Weights of a small transformer language model: no position embeddings.
Each number is 128 + 32 x the weight over the matrix's rms, rounded and kept within 0 to 255. Layers, rows and columns count from 0.

# layer 10 attention value, 192x192, rms 0.101, rows 175-191, columns 0-63
[[119  95 115 153 138 141 136 124 110 140 143 142 115 147 103 141 136  98 134 157 159 164 132 113 185 134  92 109  91 115 140  65 145 173 141 145 103 164 122 151 141 141 157 117 141 147 162  85 130 110 146 105 132 150 122 111 142 114 165 122  92 100 153 171]
 [136 115 177 135 136 141 116 120 161 116 117 125 125 196 145 119 127 166 183 122  33 120 157 142 143 109 159 128 122 133 147  97 120 130 134 162 148 168 107 132 131  47 133 135 149  52 140 113 175 104 125 146  79 138 129  60 105 178  96 126  52 224  75 190]
 [111 130 137 125  95 158 128 106  80 119 136 156 143 116 106 133 159 107  91 116 108 136 159 104 114 153 197 150 106 114 146 145 106 150 131 112 138 112  83  86 103 161 138 121 114 155 105 128  81 119 144 152 113 173 141 163  97  95 131 100 102 204 166 137]
 [127  99 133 111 115 101  99 156  80 149 125 135 145 104  71 108 140 108  83 123 149  99 101 119 153 136 185 116 124 112 126 170 117  61 111 135 145 115 116 105 113 157 137 150 111 129 128 134 152 107 145 161 147 109 134 182 135 135 149 151 136 108 132 109]
 [147 150 133 167 121 107 175 177 129 146  99 106 123 161 136 133 162 119 126  80  94 192 140 140 141 151 152 125 126 124 143 101 121 107 163 128 155 143 130 115 126 103 102 120 122 104 150 154 127  88 142 145 124 128 147 152 192 140  90 115  93 168 115 150]
 [114 110 122 165 136  97 132 128  93 139 130  94 144 144 124 115 117 126 139  83 159  76 168 121 133 142  88 130  73 114 130 114 209 169 161 161 143 117 139 169 131 129 157 133 133 131 170 127 193 114 133 122 109 158 111  87 146 178 161 158 120 123 114 164]
 [135 122  65 139 127 120 189 112 204 179  90 120 124 160 107 165  84 134 129 101 120 153 156 105 164 151 123  83 122 162 128  38 148 134 149 144 117 145  86 120 139 105 154 111 111  62 181  74 202 136 126 155 121  82 166 112  61 161 126 162  52 185  78 168]
 [108 134 139 164 134 162 133  97 121 137 151 179 127 209 152 107 150 139 151 153  74 176 219 140 140 151 185 155 100 147 134  74 187 156 127 145 171  94 104  94 126  87 205 129 116 127 127 107  93 150 115 140 136 143 157  89 133 170 140 142 115 169 107 171]
 [ 98 158 109 137 133 138 142 170 158 100 120 107 108 118 106 138 163 115 145 139 132 145 112 124 144 144 138 127 119 107 127 104  68  92 105 113 121 130  98 149 143 124  94 150 143 174 142 118 166 117 117 174 111 208 169 126  95  47 211 122 113 150 121 126]
 [161 167 109 125 119 126 157 140  10 101 119 117 107  34 126 155 129 108 121 113 123 130 123 108 110 113 130 104 163 159 110 151  90 147 165 125 159  91  78 147 136 141 117 129 146 123  99 166  95 154 208 144 156 100 116 101 133 131 105 105  84 151 136 110]
 [107 176 120  93 100 116 144  83 138 108 161 106 144 108 157 132 118 138 128 118 141 122  99 132 122 106 122 116 171  96 125 186 101 138 160 100 105 121  98 195 135 168  73 121 127 123 125 134 173 112 171 102 121 179 127 125 148 103 180 129 132  98 131 126]
 [119 143 135 114 128 144 142 161 123 110 159  99 120  46  51 131 159 150  83 123 198 127  85 115 137 150 173 141 132 106 136 161 106  90 132 118 142  98 164 139 144 174  29 102 138 104 109  58 146 132 144 105 161  95 147 162 158 104  97 113 178  37 123  32]
 [126 133 120 128 127 125  99  96  94 121 123 145 144 132 120 142 105 168 131 104 118  97 149 146 145 119 150 123 141 139 128 145  97 100 145 113 115 126 158 142 127 173 137 133 138 166 111 128  92 145 126 165 142 138 120 132 125 155 155 139 107 150 172 112]
 [149 141 148 140 112 102  96 107 127 151 114 135 103 194 131 126 102  80 112 134 123 124 124 116 113 141 109 100 150 128  93 106 159 169  93  89 128 173 125 111 128 115 154 145 144 109 105 137 152 162 133 112 155  65 133 117 128 124 148 112 100 142 133 146]
 [101 144 131 149 125 154 103 109 111 124 114 146 153 167 133 141 117 121 148 136  92 115 147 139 151 148 118 124 185 120 153 108 152 142 121  95 146 105 157  56  96  89 126 117 122 146 114 139  89 127 165 173 111 180 136  71  76 126 146 128  88 206 140 175]
 [112 119 107 129 147 138 168  93  91 120 109 141 116 101 150 117 122 123 152 113 109 190 127 120 115 135 117 146 152 157 150  75  95 103 110 132 107 132 156 128 123 156 230 119 119 107 115 134  98  99 168 146 162 175 113 121 123 126 116 120  94 135 115 145]
 [146 100 198 150 125 110 110 146 168 110  98 131 143 138  61 102 132 144  93 138 195 127  58 150  99 131 134 110  83 126 110 115 127 127 147 156 112 159  96 113 156 150 104 149 100 133 144 103 134 135  98  74 154 115 111 109 174  99 149 144 134  77 188 138]]
# layer 10 attention output (transposed), 192x192, rms 0.0984, rows 175-191, columns 0-63
[[108 144 117 135 100 144 142 158 184 144 136 128 118 166 112 123 132 136 110 132 143 182 113 155  80 112 179 140 182 168 156 176 149 134  99 145 127 152 130  89  57 114 108 109  52 112  61 153 160 128 133 168  51 160 161  82 114 108 105  83 147 151 140 157]
 [128  98 175 100 158 109 163 156 113 122  74 130 120 203 110 127 139 150 141 104 134 156 160 143 147 123 124 164  99 114  86 137 147  88  86  97 147  54  70 144  92 173  96 113 106  68 149  82 135 141 121 143 173 127 146 163 103 122 119 111 185 166  99 111]
 [ 77 127  75  86  97 110  95 101 145 200 117 147 175  80 137 120 115 130 151 148 151 180 137  95 110 145  89 144 145 157 171 150  96  98 127 135  91 171 148 150 138  45  81  98 163 175 159 107 122 133 125 111  82 109 118 108 146 137 155 142 172  69 122 118]
 [119  79  60 120 128 159 138 179 147 130 118 147 112 118 179 136 103  92 131 131 103 106 127 105  99  99 149 155 133 143 145  92 125 185 139 168  43 135  73 193 134 108  57  96 127 129 114 134  65  90 125  90 133 148 158 132  98 101 139 105 102 122 112 100]
 [135 134 138 113 151 124 126 139 164 128 110 107  98 133 133 164 116 125  98 148 158  97  91 173  77 113 108 104 183  84 112 116 152 140  94  56 117 156 160 141 108 109 123 102 111 131 127 138 170 165 146 155 105 194 176  99 151  64 185  85 105 103 119 106]
 [144 106 159 148 177  35  95 135 146 103 137 133 153 125 128 125 127 149 131  78 209 143 135 106  83 127 133 165 152 125  84 117 132 145 161 109  40  82 128 139 157 133 138 127 143 109 120 143  68 116 130 142 157  89 118 184  90 143 157 128  95 203 126 158]
 [144 101 141  63 153 123  75 134 134 106 160 134 110 122 117 118 136 160 180 155 110 144 150 146 139 168 153 194  96  95 100 156  95 145 135  87 150 141  74 118 126  92 106  93  65 110 128 112 140 158 117 140 139 141 148 147 139  82 145  82  97 139 142 184]
 [137 125 130 100 180  93 125 122  75 150 112 163 134 142 150 135  78 132 114  93  80 127  82 157  83 101  84 148 125 133 150 128 154 117 125 138 159 160 112 117 106 180 111 145 187  80 148 155 194 151  92 121 103 203 160 106 140 123 182 125 147 158 100 125]
 [106 161  98 186 130 120  84  99 102 150 186 134 123 141 152 113 132 149  73 144 125  87 105 137 162 157 161 134 107 102 139 165 118 171 133 121  91  82 141 127 149 156 148 167  84  98  95 101  39 141 130 114  71  96 145 155 121 153 133 149 118  90 116 135]
 [166 132  97  95 115 119  72 109 175  91 108 106 162  99 125 121 138 156 173 126 173 105 180 111 133 187 193 129 158 105 146  77 130  84 126 107 120 113 167 142  90  88 115 129  99  98 160 105 160 117 127 104 155 144 119 149 162  93 156 178 151 163  97 122]
 [112 104 132 121 149 152 101 152 164 111  79 142 109 139 141 137 183 142  97  96 162 113 160 149 102 160 173 113 179  94 105 128 139 190 106 170 194 169 144 124  88  73 123 171 153  53  81 123 113 209 139  77 108  91 116 172 104 155 138 108 155 125 167 121]
 [131  88 118 146 148  86 155 150 117 142 165 153 221 145 128  83 158  86 109 234 151 135 148 130 117 106 147  80 150 112 159  78 131 155 131  56 115 105 195 135  98 136 161 102 197 104  96 186  94 175 165 140 178 157 114 160  98 184 121  90 156 135 117 173]
 [169 115 176 168 117 128 144 135 115 140 148 126 146 147 117 174 162 120 138 135 124 105 125 117  99 138 190 131 150  73 101 124 130  64 193 114 127 117 105  62  98 147 183  90  88 118 104 103 104 136 176  95  97  86 119 126 123 118 184 203 187 100 154  35]
 [166 136  99 105 143 146 153  99 143 138 115 109 111 130 169 143 171 140 188 124  89 194 176 147 144  61  80 137 139 165 129 111  84  64 112 161  92 100 130 138  65  97 109 177  26  93 196 125 131 119 108 153 120 149 101 133 139 170 136 140 119  86 155 120]
 [117 127 116  81 126 124 171  63 113 197 135  67 154 160  87 133 113  65 144 117  70 143  88 178 134 167 107 128 138 190 115  85 111 147  73 171 211 171 135  85  99  72 154  98 132 115 114 131  91 121 136 103 134 108 163 128 145 175 141  93 151 175 167 123]
 [105 146 118 161 146 115 152 179  74 140 128 135 165 147 134 162 178  99 134 168 122 122 126 116 142 106 100 126 127 151 110 140  97 124 147  92 142 189 137 122 114 173 152 166  78 174 156 132  91 140 113  98  94 114 130 127 125 135  90 113 177 112 104 150]
 [133 173 154 164  93  98 100 140  85 108 160 126 117 120 188 156 131 133 119 109 145 154 180 122  32 114 111 107  57 172 156 122 116 151 110  94 176 119 162 180 130 109 147 149 101 115  86 173 131 132  91 140  99 147 145 122 153 102  99 117 144 137  86  92]]
# layer 10 MLP up, 1536x192, rms 0.111, rows 0-7, columns 0-63
[[215 139 104 158 102 112 141  61 138 125 167 120 103 133 117 113  80 130 129 158 141 140 125 105 111 137 140 105 121 147 108  42  87 148 118  75 119 140 146 179  92 120 126 111 137 107 156 171 137 125 164 144 182 152 116 147  75 129 135 151 146  90 130 117]
 [140 129 100 143 126 191 102 151 120 135 112 140  75 158 150 181  90 159 125 127 173 130  92 181 110 102 164 154 142 178  74 178  92  99  71 125 196 145  83  65 134 163 142 158  88 129 106 120  89  98 106 152 156  96 113 167 135 113 130 129  54 140 101 157]
 [100 108 166 169 148  50 142  85 180 143 100 120 136 119 137 131  65 139 138 154  92 143 162 145 143 128 132 107  84 149  98 143 107 228 116 131  99 130 109 133 139  97 173 152 131 108 208  93 106 120 141 130 213 131  92 106  91 122 140 131 117  66 155 149]
 [130 108  92 169 121 100  69 154 132 148 135 138 106 137 108 150  89 102 146 136  87  92 111 163 140 109 116 139 116 121 114 128 108  72 126 175 159 134 143  93 148 135 135  95 132 157 158 125 130 132 151 160 143 114 112 131  73 151 126 165 133 125 145 133]
 [ 97 105 143 178  75 164 134 202 179  94 133 126 146 178 131 112 111 126 105 124 191 128 173 117  95 146 122  98 149 174 112 178  80  91 150 114 151  96 161 131  84 156 135 166 110 114 161 106  93 135 148 196 118 215 151 125 101 112 140 108 105 114 121 100]
 [110 135 149 160 125  91 113 139 154 103 117 131  85 107 106 116 137  80 134 132 127 142 142 169  77 153  89  82 131 103 112  87 210 161 132 140  89  83 146 139 110 162 193 110 166  96 120  57 114 132 135 184 147 112 161 166 108 132 152  78 134  94 117 158]
 [107  87 162 196  88  84 118  72 126 142 153 173 130  92 143  78 175  73 166 148  96 120 160 105 132 154 172  75 140 125 125 128 200 129 109  57 119 104  73 102  82 128 142 149 121 159 129 158 125 121 119 152 160 135  80 124 108 116  89 120 119 100 153 148]
 [125  89 151 109  80 124 129  97 155 220 126 133 132 125 136 222 146 162 101 159 143 194 117 152  84 132 140 132 113 249 141  96 146 147 137 154 196 131 110 123  90 178  73 116 128 134 123  77 138 130  82  82 138  94  92 109 111 128 110 131 136  63 108 158]]
# layer 10 MLP down (transposed), 1536x192, rms 0.0954, rows 0-6, columns 0-63
[[101 109 128 115 130 138 104 148 150  83  85 182 121 145 108 113 166 126 149 162 119  61 128 176 173 114 121 130 144 122 140 176 149 105 162 114 166 139 136 119 131 133 134 151 125 146 122 140 133 130 141 131 147 130 128  98 138 126 116  91 159 156 147 112]
 [142 132 163 173 114 111 137 145 144 126  71 139 183 133  73 135 146 166 154  67 130 135 142 166 164 119 204 131 158 202 127  89 143 138  88 158 125 146  62 158 121  67 114  85 163 100  67 101  77 139 159 147 116 135 142 153 147 125 132 152 154  86 118 158]
 [ 57 104 178 135 121 126 113 172 124 119  91  86 175 126 120 112 200 159 180 119 143 178 130 125 147 175 164 171  72 121 233 149 126 106  96 146 149 144  93 110 138 168  90 140 200 125 116  98 110 153  77 145 117 128 131  75 140  94 197 204  83 156 158  79]
 [129 142  97  91 122 149 107 177  92 117 137 132 150 182 151 114 145 160 122 128 120 120 128  76 143 179 100 153 202 117  93 162  88 125 121 130 134 134 120 163 126 112 137 118 117 120 138 110 125 145  99 157 129 135 120 129 168 151 136 162 148 115 199 151]
 [ 66 116 117 100 146 136  94  89 115 128 163 139 149  99 131 117 138 151 163 134 148 124  95 118 111 202 125 162 202  91  85 122 124 180 143 207 116  86  78 130 123 116 173  38 135 111 160  87 149 137 131 146 137 114 145 135  72 128 111 112 147 141 109 163]
 [ 50 141 129 140 145 171 171 147 115  89 185 176 186 155 173 114 159 179 128 120  83  96 130  96  98 144 159 121 143 146 177  56  83  90 158 120 157 112 124 155 111  92 149 172 182 156 130 114 106  96 116 132 165 226 123 136 136 132 128 136  98 161  81 146]
 [114 107 110 109 120 176 104 119 125 149 127 125 136 137 166 133 171 147 115 161 143 100 129 101  86 119 141 145 156  75 174  99 136 130 110 122 107 178 118 183 171 184 169  63 255  97 127 142 105 112 146  99  93 114 166 145 122  82 123 114  94 125  81 138]]